{
  "num_attention_heads": 4,
  "num_key_value_heads": 4,
  "rope_theta": 10000.0,
  "rope_fraction": 1.0,
  "train_tokens": 94110000
}
Each number is 128 + 32 x the weight over its row's rms, rounded and kept within 0 to 255. Layers, rows and columns count from 0. Numbers have three digits each. The size before them is the row's rms in percent of the matrix's.

# gate: layer 6 MLP gate, 320x128, rms 0.0682, rows 28-58, columns 0-63
# up: layer 6 MLP up, 320x128, rms 0.0667, rows 28-58, columns 0-63
# down: layer 6 MLP down (transposed), 320x128, rms 0.0518, rows 28-58, columns 0-63
gate28 099:213144085134081129094072151083154118124084080100151119116061146133086128077119127110131186095135147107047077101120121061092130163193183129118160141117108134097122200112115142089125141159195142
up28 103:204115090168153122104146119165101107154078056141107127106142136120123110112126112198114144145078186065128082171159172163127139088153156136141136163130150158117128138144126127111125125127097106
down28 103:032109140072127085122147108135111169110149150051041140109132123108138144172110119107077112102151146140180142162131135090123096142115081111154189115148149131084131089138121113163183114151099143
gate29 104:114042116112142091106159165189121126075143090090123136164129103152121162127139125144127154173118096085125083170137091113118118125107131103164154185116150095096127072170096134067127081144133170
up29 103:099116160201083149100042087143106116131138050131129103133106139099140129146126180144145115094197114131082111161137119128153116140177132094116091071069110186142140109113145134109148134191144180
down29 105:123160095121150100126131165154101097108119172158113104102059120115108159077126149114119169112113141163141155113115101160205194178029090160095138136106120138125164192089132132153108165134163147
gate30 105:135108171195145057134124066080130157109144103172160097152089106156123090176170155172157098134152106075125153149084128113091150090117136150144090112100044129083055117154150113107105155141134163
up30 102:104084119145116159128129125150151139148114146064091134087169086202086104191152107146095165122095131137160067182150124103188134164113075148088131156148099112101124062118126133115098152090181129
down30 100:101089190095140196149134160092167106075181141165169107072159153091133143126099171140134131116115110115163147157113168145146139119135097142196074064107128101155145151132161187184163186114172114
gate31 096:193135136128142151136139130120137099124163058123168122086104109096108081129173128159109159139145210116143111104151114098082153140105122116148066110168120070131141189144131092134140144107156095
up31 098:153110120159088143126108134131144129148109114169121123170110168143183124143128185177130126146110137067161175108083153183122080087084096137132180130133083143080128106141131173098101075123128129
down31 100:087165111081114138185115129170126110112110112168126141144124142083122119184151146126097157073111165161145110054137130037016093111130106123101116137175093173076100143136117151123143107129110111
gate32 102:138121081134188122105114159143151143179141082175088106164097118078104105132127123140120142172130149099166110151144112134113182142121062143140106127136134090114148146135166136107179133133094131
up32 097:171119113149123110147149164164133113183186116153116124205070162087112063138077147131187109170121165134138165151088194155111163107122093161106107147104157082096172151148135113146162146097155111
down32 097:128139181095154112120147088120135144169144127117111139101195094192106127177144125143139145139160078128080072119116118102153087152115144067142101142165164093142104050107135120126106099095097099
gate33 092:122136140156144163180063173082094121104097148161105082051137141165071116072128180129122075139102136143133163164132126094134164100185077135124139138134116177154175133107152111131132087108102152
up33 094:093153117122137142121125121117099125140160152109123172046197149171121105138136108122161201096100133105090134140148133126155132156086137135140152108101190166175044126105090137105199154124166096
down33 097:089085121132129178129145124181183130140113120126193130112180129102186159155109076075115159108105114110112114178123119106116114101110159140090135158029100078123137082098122150139062074098064122
gate34 094:127032117165160111099147142110179103149132146131098128098139087112130143139103099174090169150052109116153143129143095157086143137151176089162098163084105118130120131159115095089124159130170152
up34 094:124068071125103115166149088104094157167165123128150145076063048086141148101138160126169116165160144159110127153133125138207137154142168082167079131133092138129114111100091170115123096130084154
down34 097:170134148092125099119121118092169133147121170089127115176097138124133135119109092158129196069116082155188094071095141134094113153118070137152197122134111088150145141137102133132151130194148095
gate35 108:122122108091140095090155181169121087147126164158160142117150087085131132102153105150137086154120047162128189169130075098114153158126086134130107126103089130093114170116102091126138103106166101
up35 104:163119103070137160177155184104114116127094127122167112158172120188179128095153143110127047178111091154153155169126095153105167180133154153118085125022083084141097119086127131128131091151158124
down35 102:137121108123140137121137102129166141131108113175088123118113098157119158102091071095159093186127078163144153123122111181196157121076059149145143151108113134151073075111129157145152124106151108
gate36 091:102095176105071153129149086123131142125141145144162141122120174093145130073162134190160122155090082119094146099127090147132171116117107085128094113090166199145103111135096131165123101095123095
up36 092:138129101179156166089142098040149144110092134113158098117151147177104178075099145124091108112143147152163161100139061143099097184149123163089089169188145184171114119126186136124166103154165098
down36 095:182137180097121156152159131114123153072129056135139129126121093125113071114141128134111117099134105137164121102070054093065142170120114145150201140119119130135120105088121082104058120114127100
gate37 107:125101115120122117114079154105134098129151145115099108141124142096145126173181114082136110151137125122132077104159134155231119094128205177131085125135128128054167111111113154145190187185175157
up37 108:114124088133089173188073105105126089171144186133120122037133192159177053138192143089141127148135156111138103101135117133200126085140140134130155140168047102078135149196082090109149127118151110
down37 107:148140186084063135106125152116047117132131077122088067156115136146096118142078137139209172171085088108098103141123157071155171171085155129130114139146185181138131109093152118130157118140145108
gate38 097:117106090171082083116100143171184164150154136131167168113164148072104154193122121143125152150111148148156162113100151127126110178141144082209121103155141135123076164128126152151130122123129155
up38 101:093127105086134101094089138118165118070052101141148180120101096119194153127064156072177205075100112088091144092119114101126142135153108137171102085140131157109088127161096139118117160139142146
down38 097:145107058182147127146080103145100152155125132130074154142082109143175115108070152137081183104169097134105087140115141168144174151097122145105150146144175127169138200084162139120149128133113147
gate39 103:181115162111108162086152101145180090117168095090162138138104060130122141112155111132112099151132123121155091190092088156154106160151115102129145154119137142159048152137140151109115117109170136
up39 093:120127114133145099118139097099158148183152103175089125166095155150157174122091197191196100179095129149101150131158164117095121146103123134125085145109099122152150155110084122160084090134155079
down39 097:131150115098129100145133172150129091137192117135149114146121066057139125126164159119120110043200144141093152095104107139129121099155111073172132099149127160137108151126150163086183160092117066
gate40 089:125166141129100139195089173138080189083105145175158145159178105102084053126169132187155117119137099125133103141191128094193174110145147090133076130110152154157119096119125189123187083121102140
up40 091:098096114127093140138065199192166123165189127183147085150137074059077089094171150150134163167114169101110070121143102089149062088096133192122126103076096133102141101064153126133128111117118097
down40 091:117183144167074152151087121149094167137097168146132143131124191151157114169167136109139114106102108181151122065097118112134143132141102093187112095129172169097190092100110107123149113175098154
gate41 111:093098094077100115201092116140085139150117108169092140115158167128109146170212181109111107137176116129173061112126152118150140106157108131134094122081065141077116075156150137103116151159144100
up41 113:155109128120110119041124110159148152156094127181133160191147095059125120097175122136055172126072161158208135104147119141127122134123089181100134144130155093153131182196112131144154111082126129
down41 112:147200086160119166095124150114140109118123147122102061147192075117139128108107143088114125084144114117194130080055150126109085087140138159189152211118089163070162124130089108125094087158140141
gate42 104:156092125137054166131040132169107152117157040146124122104101102106145128127143100098128141154131135083153081153137122149033111145135139165099149084119103159102140132123137143131136077146153153
up42 107:157111122176105159059164123142086155110190102170084145111110148171151086064103128166160141097147141169161021117135147144119111116131138135112154087127099088135157142183135086115175109149130145
down42 102:094123123080197091114161119081137171142140100096100123107174150137085148142150123129100051146140121160152155147171158166158166097132132082052094161151142091107135139128156100081162130118137154
gate43 093:147188129133127110091083151113113105075145120161087125156139177132126130094107069104157133118147121180040097109124160079159102171137150128074127180157106120072165132137118140169127109125123155
up43 098:101097111150143139160081098096163147098116141133153136158187147089098147194144100116123176120106152133162062116140182161116090180094140162193114150133138150099163079088143112152129162123114187
down43 097:112147186111110065092100142090126078102164142125093130150123149097080110056166142105210074091114131124118141139093117129180101184137138097168157134120117123158104121136116116135153122149118175
gate44 092:140077107121149136118132153066139085145139122107088134111115061063175133162117107105147122108112112117112133145115143084104123103134180070160107171141094037099093133189095074129168063166114152
up44 110:110099095122121115149117081138124139124124109158194084190100171132122138098120142101115155105138136109124070132131075195113169108074104132075169155131156144164220126128109188138118121184119127
down44 111:101085161119127159155138132176119103136107130132095180141168082099142162112137068099163137102133117088122062071094092092173105082138100089111113142132117092138132119177111124153128140162208128
gate45 098:131147112079105139120181107174150108117123105093098077084153121128165112183106111119093180137092126146115138149124109131123079126062172145128149132124079133123136104107098113075135133161131165
up45 099:131147133131155152167137141117103158101094141113154143164111120132157142134132140136076105076115107149128114128090142096161061138101101229144118143122168124072103166086132104085155126134177086
down45 104:126169221119095171109187121123191123179159106112090112128132122106137126102128151144123130171176119101133148161179173103122093123064183164102155117174124132107085147084103140152123149055085106
gate46 097:137080065173194135130128120114190146137178092111151176107063150102110117095125131100090134117164097122129148177136096162096143174116089150071161101154142132135150123130178165165169136213104171
up46 100:077200143140122147141140165119184119085102196195117141090125126196183103091115109100093101133062091125162114127156094134114117149137182087144141121183123118111120129167124091117089136111096127
down46 098:128153148139145081085143123127107090159082080062144099142143112116143152172179184145138123155149180126121113051040152144136118110185136163163136103086108159094122165129158142124155125165148129
gate47 098:154144122141113081089169091103154121107177129125153150169103099113124065201116147118116074130079215163159162162120121085159096137110151135150109176060064111140104179089128086062114121124162137
up47 100:194076181138108125091115095103083082151116139108158129173123184102127130142168151099187136112111129130121090137097126129055139161070053164132153148144121123165141088174144070100138102161164057
down47 101:171116132158147129119129151107120091202174140133147173153156146127160127143126159116129241097112213121114126101099101151119127120147107142121110179077101145127104130169142126107109113142081145
gate48 102:115105121055093140182189084151106111158175111181140163158167121146123117163169177158143137117190112131093117119071114142102142123077051164123189183140157164156087127112141114138127102149147130
up48 102:117124109091147171129138159102106143130110122134078110121168156136070136102119136123141129131181158163119138109152158136149058113175101131114111102113136148156153116102107100112090160131136143
down48 103:100049095142112125138095098125149149176159136095094098166209098176117181131089119063113107073049090121048076125155126118163054185079117152101121136113088156150160127101086113140151154182131075
gate49 118:159132123122080089163080115157105082153139097089141097128160151054176145192134146119126197096118140131099117155098111131105138105106132141163124179130095135101133145140175116146084135151186115
up49 118:145088126065086084147112081129092126185187106158151106113113167140146132111149169090116136104109169155152138201162085149140120137156050112164118128117090155168118160082173088131128102148173174
down49 111:165102156094143146103118129104156122156133140115121150110071136129161128098131143097114079140162095141112104106154150197192158125138134109134120089152133107191094184108104077117160134126097112
gate50 098:140152078114106122114103128069125143075133117123092100096163084082095145137165155143133154155148158127112156098082157149123095173168100106159137148097105117137150149180089112067102117099095172
up50 103:159186089161153155131110133177092120105150102190087110052112120133135093135182082117051128109106159166117138080143118134136137128177130141164072154100135130144162110121092087094130121121141170
down50 101:113092144135089174151126172158139122103086111163138140067084106140162130071124056127199072135131088120103166099150128143164093126121179132126151137115124115128074152138130085144134099159122119
gate51 086:125183200147101121161156129153132176113135079223174098127087154144087135151111150161150064142116157162160140102189099131171130102134132165114106117150171145148077096086140172143184132118144138
up51 092:089123139133113168139142170107121122096167119169161120123120132086091145164139137156102187088144174138122124123098110133146104081154105180125097168134109115126082108151136071137131131108145085
down51 091:179140185146101136145092122154164116055125097192187142205187125154121154091120094155169134145126132171145098109132151164117142134180151086165104081180176117157101107137095132138159102121175166
gate52 098:167098099163111159127171159167086129126153115117094118157124115170122153136187106119183069103154096174074096138154111075081150096142080099127153159096071120086110149144087086152078098101113135
up52 102:133135153125119145143087089155085139118175125145100160148191126226178148111147086131127153148164123114100101168114161101137146113132056177084191146125127098108127123167103116189141059160116094
down52 102:112087163110126190143127099156050084128105117079122168158100122165124151114116093105164083121151139155112068109105136114123132133102167134146108146154144119150131109076148107104136161185112123
gate53 105:109135154123088102041099091161131202123116174110139118137193040119138123168150091141149124070116116126174106139188100109096155067086127092131112139157082156081165154111127135150174073148172173
up53 099:153125116107169169145131085156124137161161118102098101092147120116082066111108174029151101092164177144113118168154120104123183097133093134108128127124157152064145122095149112135121088185155149
down53 101:120141120141111128165111099163105080201120175166112144155113102116118117107137143190138126060103149044118132138063074128051092133086140111136115174090134171147171131067137117143147126126133090
gate54 094:123083130117125143173148111083105118143128073153066103191133147097149126090166179132115072148066145175158131157107144125119078080146102115099134181143132119121141115178218124098172117102118096
up54 097:148123100128133111162105133069171139156194085174106111075174119114124124153124111121158153133139037113080150176105177135145148063140114122148213072178125162110131111145103133144139151153151151
down54 098:190163162113148128117120156154159136107162155151138141116124128108078119146190191081095139140088159121209149132075160087162092108123153098159099172111119180121103132111082144155096144072168147
gate55 093:077163101126128109142164174119136138163093090132148148080064144104131164118161062115128086135104076150111126132146122136119140141136127110140097123068125095090132168133064121143090178161163165
up55 090:060175167155142102161121141146091167151027168146087051157094156131133159142149084155157148135056099094131134132129104084131160091122157174137135125106168125112148123184145143162123147092146131
down55 092:188131141135163150048100162128198154093133143129133165149210149158098185107139132105101171121203120172101126130121121182130104135159160172135104114116126116155109113081125093102106140087139059
gate56 100:077118095096111133125187165143205110116101141130155107105145115122094145082141117114189131141142134157119112150122107132084102096149141134083126157105124155088136153113111133100088103130141160
up56 104:187131090063146113108134153170099135128181098164135167145181165102135140174121120170106128127130174152219186124122158084122143132113132112106133143089125174195085161157139086124087114116066109
down56 101:105118067108114137107108123116149155184151103089131154123169134107104132169148161137201079123152137111125072067162163070117124106087077084054155148145088127153136136106122156095142161152192093
gate57 094:112149150127168187105165174151192155133091096126137097156101121118120052115110119128142134125139129094125118122145138136099138069142131124120151158059187079169180165142139129166182079131118062
up57 094:118107077197125151118139128143109158144165127122113074094129116118058187175105154127116125120142166186150151123130125150174151148057096145142208109185119111113084110105140112144081103160140125
down57 093:130154146104125127129170165124105111142129119109129123146099108156163087139126105120126136071090057100161102199116119096088106107199118124146088195040131145173107201153151117128131152190187130
gate58 098:099145143184188099118120107120129119126185110126050170117110100055070145140165186090137095088115104188114152080097095099147173105157145101129153140070090097113101133166092118108103163128119141
up58 098:140108134123187101157046103116147107164080157113109117094102098106114133116136226118138109103113110109080123113115060094148168147131115135148171088156120119166086156119092178048127133152148092
down58 100:158165112154095134098085135080166111186187129134124174138166072120096133099064216140112175119178069144120135116179121157175084166104145117138141104080113130117162139162091122174107155146123144